{"d_model": 128, "activation": "tanh_gelu", "rope_fraction": 1.0, "parallel_block": false, "init": "uniform", "lr_mult_o": 0.639, "warmup_steps": 200, "decay_shape": "linear"}
Each number is 500 + 25 x the weight over its row's rms, rounded and kept within 0 to 999. Layers, rows and columns count from 0. Numbers have three digits each. The size before them is the row's rms in percent of the matrix's.

# down: layer 4 MLP down (transposed), 512x128, rms 0.0711, rows 61-113, columns 0-127
# up: layer 4 MLP up, 512x128, rms 0.148, rows 62-113, columns 0-127
down61 095:521505518496554551530516511503482499488474488568473475482520487521491536476503524467466502549493499467501517478485483492470535490497501526517523515531486531482481475511522521479512501521507473495500495502480527481459517475540474499494457542496469478519488486530524517492513520509521524506529522508425535491504516522471485504489441509475528494538526500506546540558517535513514462481512
up62 099:493504506502528514485509497533503476505458475490470525480486540512500463469479501495474519501526525541476507524487538475495514535502527506511491492506452485476547513540559526511517524500522524520505455477484490496506503534470511478530533570480524510554521494487531494476472506552482488518509496489457501515474486518491496509493464528506520507472473520494472480455545483471500455558470
down62 096:482485529478485521521468490491427498500507541495507485531493464454532486505530452500476517505471455442498498509521507533494517467537508521466502495474517487547469472535544446496504501509474522516483475484514522509507492495516464507528504469518480483557502503486510517505513460439512527499506485461487516527507507507478490475479484477527452470512523518529501483527494498541528520528530
up63 109:523509496478509506474457498491450532481519514512516518548479539508510503497504517471508471482525479528530473504528467533507498530529456493514481479450498478487540495512527503509516513490508475475506536536506518499512518500492464494539512479484482508581492522486511511479519514472512527451517517462495518511476552518504539504446486536485512473500458554473510495514503553483537482465498
down63 110:460465513497523489510508508518521497537522447483516500498485508540475507504479499516550512498533505501454515501548480465502502494460486529510537528480548543492463524541488457477496528505519544496500477523475492503445471479527497519513494493507507477477475514490517522511462511535472506522536507581511497463525474508481465528505482474517502461481505503519509529484549481494535514495535
up64 103:451491519531492483490485527506478536518489496495456475509500519507508490480516488482481486510487469536530499498469518505537489556510491502490584507508495528517502541552489504515497447505492471506504534478501479520496467492527509481490537524473497419499512479446546526475476508513511468470509513524492504513471469523493531483538495521532529475498469512489491506506465497533513477467552
down64 095:508478490453471508504496498508484482517496496491521513510523514486454485469474506541549516506497520505493473507541469474498514520462501458522500492504509464496516471515482478489524524463508534540477463500488488472507483514444524506485476483519465588528491529538480514482483478520485509489473477478495497505483546533524466502523536497518454523449531498478493468486514526510499525556455
up65 095:468467548462526514458532526497481510523495458491497463490468456512457483491534480515515520465508485521516544502466511480526531481469546497464470469542517516513534526505486542531512507460535499466492461454473500514511519542495543487489445526477479506500482511532535479490514507525503493502528513496468499521510484485458497519494486468453482503526481464528489513471505495522504478490497
down65 103:497543516506466491491473508486478559535520551522531503511481527528524475492482452483514475550512507546497498500489505509528542497501520497525466489459499468503538543537515480503494463487486504539524472499537511502492524526490454536491465473497463492483508505514526516466478472491464493497457517507505540523527470473568505480505505522507509456528534529493528489467476502493489526483496
up66 102:468492525475498483485474502497496457526475512476477537534488476502489521496522504474541486518481537516506520496525495533470518496492498499477520528512491505513499539521483514524517493491528494478478522489489438500504530459524500482463471558483552507527544460497525524437507515482493476486474511466477493508517485511503492489492425492545476528512506513502554510496525474479449549489458
down66 100:503478437553504492515547520475484470510514510518532495451487547476488488546505499498451486509481492465537484501504480472546530480507509512515510524501463503488478515509486466486466558508523523499518521532527456527494487521477496463497532480502491535459535464507465481472480504517514491505485473537473526472497477467501470524538463489447481529476513492530490534502508509525500515520491
up67 099:515500485472504432528444527522462506553501507516552459511478509504477510490511528536512490504498545497524522462476456484513509536521501460485493491510516456483536560486534493509535494498492456489463500538518494481549490490495480481491517502441467504523541507522525493501500488496508557541480533478517473485477490513513473472508526492500530476505489486524514502496515501507473521497537
down67 105:529529507510481513493529506461488475480521465524442473439508469506519467491523505474526492513509470525501498503491553471472512508473483501476461510460520534529479480530496485538489503494458527493521492466510523518500441520512467505490513501526485473459487491510479512492452502495494486440496463480490554489522470489507495504469490464542477527542496492480442472511493501504492480524534
up68 093:512526496539554510501517469495520483481521530482543511480504562514516459527534485499518454520538506485514502494533500513493559485530525497479479496473480505524479514516518471467526482524499513521494501490479475488494478437473494473533517493489547464501471482461536516512423481523462540457473473462480496521492520476508529507503512517506512488539512534506492495491497508528525533478492
down68 100:498475480467486464542552482486460475488484525512484497471481475536554519461524482488519494513483482542505547534443515494487490488489508495509503494550487531460515507493483511519516486506543498505478529498516533452473466480497463510476475498492467501499520515493503483478570512463508490468552498510524476494463527489493483542520520452510526511481483484479524469532513470496498507534527
up69 096:482528507532530530515483520514516462449506543462477490502527463482504482473469496479517470474498523478499461498463507530494498517498439519487454546505515502454486452473528519487488471555504490540513480525504513479522538497497521459493508491513506468501528474518493482491523522461528508505490502505453480492500462518516516524550559484515515496498538529499477488515489476525481478449491
down69 093:519509491519481462513507438522502504517545510540479524502500504549491493540528494527460460498466469509524554484498513478496479499532460459507508493477498510526465527500506497494455536489494524457522528496527462517490541512487502511526518546504456518511482460513545526467506500476435500501523538498521538498520533492516496543510484545501522466498527486495463494504474507490494505521479
up70 106:497480544472527497500507522477551546509481456484458469482491536505526507534493458513485524538502501499505507541519454478511573537481492470547481503512468468507477509543492511518521506483520498499533467498509497496493522468482496522500535493488500473463485490563479515463488516494492503496540479483487530555506478480491514506510469478514533506500516496553497516493546462492497508450489
down70 110:515497482528498519499486494490508492479494450518534519495530468473483438533510494508504515439507501472509502495529466517517466464466489522476461469519520482477550493474488479546429517523500515518503505497489448508505532522528477488520536545519494519458494488496479503485450475516507511529511429514510545526509479454485516500519510510520495524529485489513530531469514489476516498477501
up71 101:456494515507474520501519525465529476512460473482479453517449469467502492507511529561483506529482480493500534477526478476468474531531481491490464479500507500512508533538487507454487503514542447480449514497488470509573549497478510499518491506510480506498545480482461484467524528480512499528481489508493485491499452523504502499509513543496481460481516522502537501477539485497492496465473
down71 094:500550486483521499540560490532479534464537508522489528514527538536461546551478496467493487541483511480506509519457506486519473516492505490462514486509437542468535460489524531505525474504513513486503504492538531505502521479494516525484477524515517474487507488484553477482521552456519492489511490502490487501515567508530470503525489476498469518494466505501485468490486497477515465504487
up72 096:489519468445497525467484532458514466479539510515521493511497519506461488471455546504500500496478510556471468513526548482535478508432474467513504514469467481500539495539524510480532488507526506532515483522478496508467528520508473512531509510508511470522522522523484515513453449531517516511493500495520521517486499512521474491472492456526489448474505496468517481544488512449495494501507
down72 095:530475529463485499500510441441485502485506474508469482486468544500488478476490456500490484522546482504493526501477473502498531486510521480522462544487520481501502477500475490510493516475453557484500529487569478459536471497553489527520515484478501535474438436487519467457504487475543500505524480512503493496499498485485530494502502523497507513495505510529470500513504476546495482491512
up73 106:473515474496490522519492463514489512509505480521515479508491495467490498499490479479532452517479500462511463527486527530497501498523502523487503466475551502514524525510520489466497461504499489507533515498484522465456439456468558522534493458498517492546495504503509520521513512496536509499536465565530504492495452488510516465476514529469549501526476526555484459499467538484497517474510
down73 108:506475511484486443496496487516492486474532539502521532472496497524490468516475466547485508520477527536474519526508494473501505464521489452506471519475518501509479475491522532457522497497526545499485512476485467504518470488491489496540498499496491532505522469502501483498534479511515441504526520515456459508543520508508507525546440465536473531501483486475509476472533477538496452535453
up74 105:526521531497499500518490479508552494482521549536504490510488497513469507545504471500497531494522517537506583527439499482515498493482492467464517495512509528498498466484494517490486472480497455450458476522486461546482498457537484525496518525483553527511502493499472522469475476502512495509514497486485510475501474501483473473501552527469489525490531508479555505486509496449489494457493
down74 096:511465489494547523487507512475544471503528509455495490514540551456484457454476495494465481478477540461521487529495517450509485495491507467496514506469485512515519486490522485544511536531453485491541485514488460495528536466536495506499484475521494539457501529527524491513500473447484510531499479499490519507530510486488509506479445507506518472503486497566489530506490462510529475498503
up75 094:476504478499497471499543505548528488505475512479486490518486487496516499509545497500516485422482504503528532500497548527528471502507511487516492454514514462510513513517529461477502483493515486521530498449502478500543525520499507459521519483505522533443489536481503508432490468514520546436494456462480514455519494510483450492474525483502516525496523521482491536499503494503475522526521
down75 089:504508513498442489519478505512517510520493568516512503494522511531483523509479432500501471518530476499490498496500495463468497444513495481510486569494437486474517506504469497509492502488496541462472501522487520530519481485462497519470510521508444499519499493481510553478535479485471469500492539526501497502513509532472546462577475492482518470507478494537515497517479472517508489497506
up76 090:477513468505541488509436539480517536475508510439516524476500522499508518501510484487528511509475543507513499501509540507498472452497516542505522486528447488495449519500520474500479497501473512515482475450487516470512504477484520517477536481532490522509522480504460442531522506436534435521506497492512519534524471477474541478492497503463511492509526465501502490478492526496503519468524
down76 086:524487534469502477499490524509505489516475516521520491507481459558438460528499517536490432503526504553431482513521462486513519484535501526510481517526508511492482524482490513519497481495511467501456457515460479493499521506489536462504538506482506540471526499502520511468502488548497499457509490570521483484488493505536484542527540504479511462505486500507498482500522495518523524495488
up77 113:493479487502511473487510566504542492472473451475525491485518547505499487503493513548525494505478548490510474529531461536511480477548478504449489486504478502505506530518483528500534480505510518474461544514536500523473510497510480480477492476513468501494497500512526456540499472476568506532520469518526506491531493522505519481474514524501459472523477552499480530510454485474504543491507
down77 107:533483495473544548504505521517527483525496490450480516453485490493541504502507509460511504500499487502501522490466489500482516512481491494456498482463478539529505467455485497469510505513519533506550532490483475480503466558502532467545494527493470550512481444450540516488507501505483475485474474503517522498463488493519532456492517531498524525474498509519499473526480477540509480442482
up78 093:494489505508511536498530497523455498469526536491537476490533513547479497510496493482515444549498495496555481514513506516550453494536489483477462536483512497526515569476531489523536484455492511498463520525475560489490530526523516510547479509486495480551498512503472523479495489490510496493506455493512500475518502498480517478515493539484482498547511505533519496532527500466523510465528
down78 088:512524452512455507506486516546543514492469515470474507478456523459496535515527477525488499505505514463491515474460525472507497504502525490507523453491494523505510435502488507475469521541496493485511519472488455518492486496490478460481532528518503513485521531529507459531499515502475503530462563465465480479499466510521516505477486452508518490513494509496479460484515482468455452507454
up79 091:469518491508506523495536501488482502475507497492486519455510537523416482488491481482486471526487503531516504511489468515488467548482482516507463502484504476478481532499488533548521478493521444489521487545537493450452463512487491472479501553493526464510497477452500493529522517530496470538486451515477511518492525505500483488489502492485502549563499514479503494487486461519498473490532
down79 090:487516505483485470496464489542463519500526473527535464474484515451550511497465487518488506503494507531506490535503521477459514488513508491508538493505503509495529504491497522472502487479489506511453484502467507535495520462500548522533520451552507487491520489505494501435523504462485510486486540515477504482498491535472465476513457548483458491478513492535542523531474539453494457538494
up80 089:528512557527500522469536500484475512482469495492471498486518454473508537516498513517537504462506506552506486536492510512494487489502533495505485513467554489500540467472509478469482485496482507455552503450521509460500508485473524500529527501514488504522515491494458513497503537495516521482520492532486533503466508497471530533516481509434449518501478521516551485498534521505453462462522
down80 090:457456479489488517518459503539542496526538529491506486522488530473520473521485484491522485525492529488506529511496496488476517499501461519479454493506469545530475536513495538475531471504537484551474486533500499487520498493537518522494506480494545529479481483504510515496511470561473511498491512478557445501522493505530496480519554508551525469491507522491463499513487472468534540525520
up81 109:522498480487533503514476500486553511496510552504543488501512470490486516484520495457505486513474501494482480548537487509498515482515499479479503509510537480502506520544527513484520496488494529487471570488510523510525475494490549496541538514478534485561550479478486540498487512541511466461509503519475494565495503482493507515542504504490498548492507459546526489493482472568483505503490
down81 106:529458505481473484520489465470485501512501518507504498473502493508527481476522466505485510512510472534468475507488536476522512513529512485511508490470503471473505486494532520477488478493497549535483536479504522520482423489509468527508472511491521485588475487475479482500514506505475501462440515538501476466508507534492539498531444469529513464515494498530511460525477543525526485509533
up82 096:517528499474470522533481475522445470458520517481527452486477492486514480517508514489476448451496502489488493537484470520502462502506478494509484549506475553497511518450480499444470496483512512504544516468494519437508508491490524438542504534512471507504495518507477464514454512494516511500527481546492529526479477492476497497467498518504464512523538465466513482501469484508498509496506
down82 092:485490461506492480469486493542513527515490531465509518476489493498510571471508542532477499503491506496509545514484524499469494516492520463465525490525516454506495458519465473544486507517458519494510471521495522467483504510513485540466468533505527539520515431507483514503505505469466515492484523500497529475502468510473491489487517497514528540477516589484495515472514486539492493526465
up83 099:517534488486468518489508562491480460469479485512492504532524467479538563478493514568522511457484491557491493528531490544513472454541485496467499529471540530504512507488489484462527486457493479491513486503471515499516471491457499494505476556487499539501525510511479527470517492518507504527514513516486510492512501501495565526491510469495490520499519507501525505527479527509540536540506
down83 090:491493510514519481535496461468531479525537489534540537492496502529484434501502467509528512481499535498470488513533486460507536530470502513549498471508472486543495482507514500478553527526531510536479469542517485521496499521510520505463508494510479492521460477500519479512523503516493494499465514474492478473461465519543469507528508493533520513463471463464485533471528474464454494465481
up84 096:503550489480527530511483522490523511484486480451503466525474427471477501511475493482510499499496519507517513560470525542505508461525497520528483480522467501464472498500448501530443500540568477525477521482528500476467514503490499459488514457479521512488497520437506489514492484523531524504512480522503524521537509485523499504525487520464523515499500489489489529518486533510450521503472
down84 108:474481529554471514506502479499526493527463492496537507455505533554490529513524510543492491550480540461526449492477523497512502520506473505472558511518539501482528459549524458550469499509514470525502487493498469503506487500486482476443490516540454484518535475476521510518499533490489486468496505535497500491516490497507492497441509505503529525497449488512504496487473531506501522487515
up85 095:483475506515459483500510529496474475493515504487518480449506508488498542512476507495482503492509464514507521487513483454465504474533497482506509517540492489498556512501500502469492505515491480504542496525505521489489538466479561516474517504553482517512458539553498508576480500491486470510523547523507503513509522471518562438469514489462525472501499500490465518479493518443492508498534
down85 094:496516547451505506498494498460507510513510489515489498526500521518532506522557490481515512534514498475528499486492478518500549556481520508451475471504499508491495506492499534486530470530495512457497470443496486549545485538512464489499457491525495539518517505493544491508504509501469514526565449476465511548520497481496499494525479505524481536494491511555487492488491492517528455455487
up86 096:518501511477506480482469494503473453490488532487510461527481531461473518516513507496461523489489496513501493456501479455473515503526511486490503514530476462475490487504501466433543477495520498459440509486503499558502452494548533468485504503493473511461499548521483539514506483481545460506507524520489527474524507539480495476487562494470515515488524462473479522488472472507497485505503
down86 093:520568472502464533498480535469523505515550550482461500547523498496499504487541456522493513504483513500480514519517489474509442476484524482496519487503528531529515496497472533505518505462491527546512485499494514452474556495505472492516518447530492490525497524503500494454539473500457516508483504481483516516497473530487546479518501516516518484479450501455500463494515467481489510489530
up87 105:517492518497503520491549491487475498513488493476490510509479484501463521484512488502470435497534499483470479505488500499481521511475506502476461483486459470508514521531473468478478530516471468538482548487473479495523502526504493478460478492509475474533531466561475535474517450518511473507490521511546545506526500526487483476492528538566522522548515532542501535479490471465489477511488
down87 093:524504506474489464501492500549525482522505537494520491536484515541465520464502478501528523532459502498484477484499476530538511512487531513507514489503514477487440523479516494469497467493505472500467476477499484470526500469496472476470526522507523540528475531489531473474538560504510488479492504474502503477493483488491463540495430472485497465511504522534501497531475541464541563524490
up88 096:482514514529522492448530457484515483505504530457507450504522520507510475516509487501467505506507483467517498544503445462483491484440457464483514502498493483468510517501492481497492490508508479556483476507541476485532492504491495464496490543484527466481494484482479479503493525507502478489481467554475528508519564509506454450497560528533489478501508511481461525512460507466522504504522
down88 106:491480541495459488548514518529505480483497497508478490520516580507546487500496510543527490532490467515464495532501544470499479491501474533520485523477472511517502510529498480466509488526483496550489532540505484512490527520483479522474509529529502495494466500522523519527491551491469502523495472534480483527427490484532482481511515472499562503450513462518487517467477507543497497498510
up89 109:516485507513503491476464519523512533507515523528484483449527490486533512502491494490493535461508483486487472513454593459488506525435539516490497480459478511524474486507521518521517496489463492481507477537510510491494513531512496517520448483482476484469509480458517508509533507547513447449514549464504493525480497492483486503533533535475561480468499491503495507505511506491497502514502
down89 118:502542456513519512486479498492532555523523488510504509501488502468499504492518519530473482558487512471507486486506521525494446467490495480474497495488541484482480504548490462515489467543487510558507516513517501479489483514476471536494447482460496545488512450540501497498510474444480525503496507482521479495511521513477558520518472471482478537484544483503526530496501468485460532499459
up90 097:519494524521500549472497483510458528501517498478532455477488493496495512496525475542511528493536548495507490530539471519519533495534469492499517472493519484514516482487488442523508548515504500488525486525556503523533467549504543485514484515516495502497535467527508492509555560435480497494518461509485495497514539541461489497504512481499523520449524488511476496525506501477487484468478
down90 091:515504511486481434520526530508527502500511462466471507507493527483534480497486502517491484507465483534477479525489566467489489495473543470491536481534470498478478512497500498450478472491498507557474557552463507493482489456500489508488513485507536508508474494495496529473515450505499502428488476496508473486514497471531510477492507521469515502511548503493546509518469527544520467505498
up91 104:538476519476540512444512472532486478514498483502470506455474510523476510515510488500526495466547452472495494488494499508513447510510481545488530499500513495552464462478509479527492512423523541473498474482512538500482510504567510528473514525516525516507502451526501455483462456510532492483510488475488495526456477495477547497491510521484496513489487485467468504502493492504496509470503
down91 102:506512476472541438516492484507460495436499535550508500540503494516529470491486491529515498531499519548487497473492511477493479504532490458536498519503465477531509492441510500482498506525495516526470465479502493511503507557459446515483508479485487541555520507482493516504517510467499501508510468476517500508501500511553462499537537490519496482483506480446502456493511539503519524537489
up92 104:516515534480544510531510516563476437503494497458522487467520520560501478489504562454519494518488471502514515505490534514469494512465508512519499536533496496547490506479509506501488485435458553505473494511537525527519510477481503485503512523483518483497533526478483504500481518550517504500506483510545489491519455482475507503467497502531517473459528493502539487530523522524528473485483
down92 100:488460485530483516565511461476475546521491509540496467503482491453509504510501461502483472514498536505472496465496492532500518494503553524555504463486507486437536500521499504494503475455532461534524494503515482495490502479525487513539502484548475538501467494539533528473512537463500487516480474482503506518460499503514476516485462486493464476541476526540496541491508513486491499531490
up93 095:496519523502481496514513495526444501473502549547519534509534532459521532472512500494544489538479543480483495541505532525487491493501502509477509495498504509479486532488522507493536493490483481552513475473467529491510460517499541496506448505541519507468500476508478493518446437509503484480510499513448496479515494510461482466556491460502510456527476527482495492503471516452522517480495
down93 089:537509492509497492517500526494485507535513482453510516509447470515457492530468513543518490503507516491537499498476488492484483460502527514478475536498468478525497452460444533496522523474476507495495462518554484550474508475514522519446478548517507443517499545475487540477506514449506482519465512498518472496461489499479535524493487505490491534491541476512492492469489481525471488508508
up94 091:477479505517512514476457461534487523521458506484493524496471528464464508491545510486524501468500488494480532474505531491503481501464512440470509513518507491487465508508456456513495546486505502510497506501523509449533517533494456503463465529472554502499554484507464511498490494526503458562493474479512507516494495510508508515524535463491493532463527506470462530480501454486490509528466
down94 095:479483508518524525514477536508524495494522534529492500488497479521506514458474488498545500508511465480521476560492513488466496510528477484555492473479495510524476504509502517456504475526481513501531513505519525481499482530538493552474450509516531460562481518497458471472501511489520491491486500497462528482466526536486501525486497459493490501455520560479522459523474518547519479521454
up95 089:526474528485481451490464508521484481454494471517481513528514454497452534481530487477453498522535531508500512507504494481548506493507504547517465503589491473467521486484491515531537503488511537480468499523496503531497497467486514519537473523483537520530501515505475485494495432521511533528524499508506467518465463502480540497500486493445489492491517472476531490526498513505482508484497
down95 088:546511514500478522510510493452485511541515518462482476485515524490524469540475478532541470495461487513522513482463504518461516510460502458495487502460475531523484497490498497454510511529470434531499492511495504473508540557536516508501521507480480482511485491493512495531524548531515466493467486505485527470525506485495431506458542488547498485493531529513476498490486508502524482536476
up96 091:514505515515512507544522466529503488522453478493500481522487458497505496495540463509530488497502459481526522526513526536485467460496519540509535536468476485510507492526462521540523461506522521502478469545513546503517574508507561479526548470488488506485559467504491536463488557507504480498506506507467497463498472490495496484492515496491489468508499479461501495484483525493496481532519
down96 101:487502493565496446516472521485530442490479520467452492523491494518527525520532517474504463535486532525483499487444524478540499494517485506565496461503503481538484535458519517522478514515501458506462544516485517490505491460519466526499487518508476523532510485530478496498537517510489531516495475530494534493543516523499497491508497489467541510508479512475485537467460508485514526515518
up97 103:476521521526532540501497519493473531522516524516500502497524521464527476508484539509472433463505530466481499493501533497487499497514486488492554478485493505552547516488498476483495502464549473512514496515505530453485445476541533529534483514532487484481501487482512485474497490514530523539475513495486496481512515493546510518478558496483493464524500464475502482531538467531491439522508
down97 093:501500454454501475517491469495483516480454521520483495507499488536520509490503520493518536539513511471492496474472473525535495487531502553516460507533459535507488511534482502499437506529462557511492515516533472477516505485506440506524488481495505508528513558456449479490485480466509495549503472526532460496459496500485482476498478457500466527506492524491493488503530529511511510468517
up98 102:479489454503508557508491540469492506507523466520460510518522474532518504543497516492521497508508523506470514518486533484507475517533484496502502502486527501497509540494497527492550458477531498525525520525520490546498463497504507514457501487487493503541467481499450541461498520489525464492518525468516484530503467453524465502470521499537527451464528450563495505479508474494505466538501
down98 107:482464509489510511470499525534567492481483456506532487510499472478494493465473520524520519505496494485456480516491503519503511493482482521473529478470489457504526509502517495467474536537491478528508541526475503487493566532473496476517504513503531488452499521535531461529519533478502481501463547518509467474479506469540539514524521502462523524489507503443494492541438510493509525484492
up99 092:503461478501492483471484512526480496506519442500431494476471527482464489505511479516502514514516516462486514464489510464524529513502519567494482532512509515457459490499478499499521468532470534541533489501508517543505553514488470472532508509540506500432499496517499499465522491519493494547514501489482482476479508498498545503490522489451492496498515541496501524448526505461468476525508
down99 090:521487482515472510551475478469485523513515557460506483482493485478523549491505514489507479491477486527515460531497530525507470500527493468484477519506489503490549496458493526515518504504543483475516483481489480497470438494552506485509456509461507503533501515529505569529494493517462473449523512502550490475522476460489488509503486481484489489544478477504507471560499456511523507496503
up100 095:530546478436515499476469507533480492516508499461527502499480507486525470514504497517469537458551485530480544490490513474528483541469519489476499512533478541464462512488525525506531480532462483501518522486511516490521469535494455500504458498520490484507508470514501535491469522491509512527557531495520492530497522508491526436503499512508497533527482543534514546519522501533485493482467
down100 101:504489515522514459500480497467506477509508512540478501512521515498490538523457512503521467562506541501476468497473471504487500463530520548486544527464494481494521498477467498525488461485462472473459528455520501526510496491531490488535492479514496454507515457497524460494518506466519517539478444563478524486511495523484519528529479483466481524496470466502495506520495469504526533500462
up101 108:468525440531490493471504501487478511524489513500501516447519494501530509510500550506464485474532501487552469509521479520473459512470509486497477456533493481445513454526522528510481448496510471445514532506505506463499459499505508471512497462514489519488473558520522477506520490493526486485510524487460520447466488465470477512492516486483470477557486492498479502516482501492517504457499
down101 109:502506478471465496497512542495468481502549487490433471522489492504540493516503468517533554506501473462471516508482504507479497477512502545495498493461502463523473513506509479463484487480500529488543482513494506486509475503506493485482484467490472512457514526518489491498493526487512551548544473458504499512490543509497482471530436484545475489501553506499500461510529510555529456477505
up102 092:499524489493500466508521464478504477488455454540509498509476483508511531484505517486473467530527495508483489489476489501438498499502497531498527505456472508526465495477497490446517486517537499519530466450546485534513446515485478484472458475456518507470486477499517552518529493497509509500503556513502511494527492504575513496485499522496495458517527528510534533481494498466469486510543
down102 086:514505516517497544471528537480479517531512526486480521514522506523499467500514492461513517480493495513510488516502524451535520490484506483487483523530513479521535486547503491530476528494450490497449501526443498488509525539518519518483496502537486501561509560486500450479422516515485493495469437461499505523503514523465507501507501475522518544488474492499481476508512494545513536495479
up103 088:520515524528528517528514495505534483482485486457493475514507503525467523499524524514456430508545470536438499457525517501516488520505473501519462489524474532519497509474496507475487528479491508489504492500533528496523576506485482497482479513491472512545537517503499531491519507492509545490492534452502538490483514506451488518503520489437466490485464479515503514505486525444472510524515
down103 089:499477483473499453511509468500473489484477518511472532497513480471528497503493502537494519484493494518498479538451518513543481478501509491481501493477512476532487527501489510480516554484518512504507536473478482515480420523545523457502529478481509458458475484519537464466496491529516465470494485567509482529513486503532512514515510503514549467486553503508510465529497505512561468498512
up104 094:489489467515495487504470490496536536474507469472459483530511488496516490466490482550515433495523473515482492523539519471504560532555492507531478464511497505479499500510476478491500471510486541524498469524507503506472514536496524502486521471478492549503553511505479545504483477481507474494504472486488493500483445489449481499517497472524475520484495481528457535479515491470458537546473
down104 087:511501488494508541485516476506543493519544522484502495471503485503464482518527464457483525492506486496504531531511484491528483459496461514504465519526502487504452525491488470466457486453536486540477476497524481428523507507520467493509463474534532515477451493464489488456515537505479477529467479511524484501491507521511530476515532505481493517525498542510542458487525545531508481474524
up105 101:473462520465508518534546486505454524502499502511486486505443511530486544523510525499439544510504496526521522449498514527536493524490467483469525499471517472460487518456526477501522497521527511481476513492505505499551528490522506472481496498509474519477505479513554478518490540510483556511503500543472540478474510467556497492509509496509491528559515482490516482524488490477472481502527
down105 102:509496472542489484508467496543487509540478516460530507490524493523487520539507495484543463510535502508529464534513485485489516497494491526550500520522467473491506467509477511535530492496509485547538476498509498531477502480515457502500477489505487474505471500480490556485528521491473460488476543484461412478514497512477505451522489512511491462468527501506510470505505550548466501486514
up106 097:541446482512520499501545505508450495465520504496509513536520483467478512511479500522504468489507522467510504504495524507489492539510502545498486512512488495512513532522521500508506438454537491477504526444525489521559529499469494496515515517443509507520515538494532476472563504499525495525504532530506496507455467488521493511466474503491476441555476512543504501495496512529483486467473
down106 083:518505511483464496510501510499515488505508553526448480434465545530469460514496486497520505511500488477520513490515541472526554444496517497528465507467483502519484489479462513458462534476464482475520497489489471506476463509509519507508488444534466500554506492476479543486462495511480481490514487545513472504513508518505491495537514494490505525504536465496436489501496479511536522488484
up107 102:527490525471501489494494517476510504507495507500517460519486469510514529473500529494514503517493495502540509535529483499474499528500512548482496502500519475480518466472527448515458498424484499519495500490552564540501481455499555524512496511468499424498491464526523493493528499531533480496480487524470490534495491433505510471485484504499507512496474468488527505540511497512509522444478
down107 105:471499521509542505537509504534502481518495546496500496437492499472517505504531495545462484492496476506517513493483492515477470477480467477545468473502468524473491498539500530535493508506494475457523500500485440530486498470536504498496425505445518471502511496494480506492465519511481535471563533489479491488506538503537501526486503502507493508471502524532482502512519478491531491426526
up108 106:535509456489467522529526516483504468468526525551496474523485453464513540514559486484500511461481494487453490536504512511492475534513509503462488479515487507474491552500512513502491509484525493509484475520480508481510487508525484472548497457501530499455533489479512519507471518503512496513474525473513491509457537474514521511498489532533484495516505489494463472554542507511555517427493
down108 102:529528514495447493491522510527481501502459524522477506471510513519493516477480498499497529474506473514560531477482512465477499458485523465509493505460507516512516485477509473518510506539479529524500507529517544483529484462492501524534484529465494522542518523530444525482525505508501496478520473500516499475492539463514508501549481527485476563505504493570498520477491449464491499460542
up109 106:521516484489520482491495506477493479444479513476512476524542510524518485491477519421484505499511487477514525521440549489434504548560494499505542471519509502485504483483501501495490479486528499530488468546529539506456539511489522551497496519517550495537473473487500488517510475504505472512480488503491477533497508508519493489511529485515511470499547526499484525542488496449534513491492
down109 101:524499536456520550460517547499507493499459508529504505488517491486486479476485511509485480545484508514501514517483488493462468491500512498486472518474513564535490479494464490507530483492507554541509521459497522485562473513516504501543525527498453482502500519553509487523506470455490497524514449463483534500529527526503504482523489494469511540475525472470494514481507536557486507512481
up110 104:540541506548516454480464496500510522505492491463503494467500492499505481528451482521469494485549480516504462528467470542499465496500497486515497532490480520510524496478459516476525515478527499519495551471476471500455511457479494495480505507496537517543531551529478522513446524512525501512499512490462533512522510506557486481518523516545510540545513512488523508502469478468511461510509
down110 101:494469535531467502469500536476521507499539460544525528500470545543541438518500470500516491492504455485493519515491506518476494529483443506496470524513513505474501515479528462504526489486496499477552494489516500520527506485544506550485486470497521529496545526505513447476468500526455464514511505470522546492488517507492523477543513490475510483509502492494455499535508525464514466510506
up111 092:505483474496506484506516522512460505532499537503491474537498516470447523559452546512497551535467460510520488495513510478495522538483508517496475491484463509531499490501474485490500537472521459520483498476434533516488466465510532452505497501497460507492483497510473519512486498556527527480508469504496465502531469508477531503511508490545485535535479503498533520531462493471503516542499
down111 095:493477556489518501474518476493523495532489550508485557474478476513489480518486527524470540495507486519532517539515489482502477537491494439527492498493529478475503499443469503507539478488466515462538503507482532544514519486491511481513473477472508457501467515481525489489485507505491516444495507469557500473447463484569508494492497501488511523478469530486510481514469478515498486491469
up112 093:510522525485493503517542512505545545507544467508474527495484530458487538495513523484475467462516546504523510491539551493503460490525510543460506499464521511488499556504482538467528510464500568529516489495523442493517515480489482505511519505463477537497523486517463483494481480517497496456505533530490509527460497488468498506509490501520519472497512506517514510463506524475460471541513
down112 094:499516497466466491552455527490498480519525474491472480490494506472482451497495537494514544477496516559503468500501546520507478461508533484516479523552483467476492493517475468485502490493498507511460496532483516509508483498506503541493512504512544481515476484522521522493562477497504491499487507479493527491517447476474540441511505479460474520453526532527520488513521516459499553459505
up113 100:537533532471494481531547533528498467517487474509519552511460506526508497506515519486510517533521482544532517470475487493525523550496523484518523480531488476491515538503478547516500539494508520410492530490515493506510493496530502507474552477457515486521507498513482497475491484449488492463533484490525505505471475512450496513526498513492458497466477479544511524507537516518464501490500
down113 103:521464466523525469471502492476522519496539556476513461490501474433503487482500495473437464501491479500484497502502479509494498508508507503527498540492496492458496500488487489525486451511511497554551457525480434557518458509545508516491483486475510487462475504470480523523500494523561497520496458508495480525490472506499517533506502477468510491521525507474491529460481499476504468501515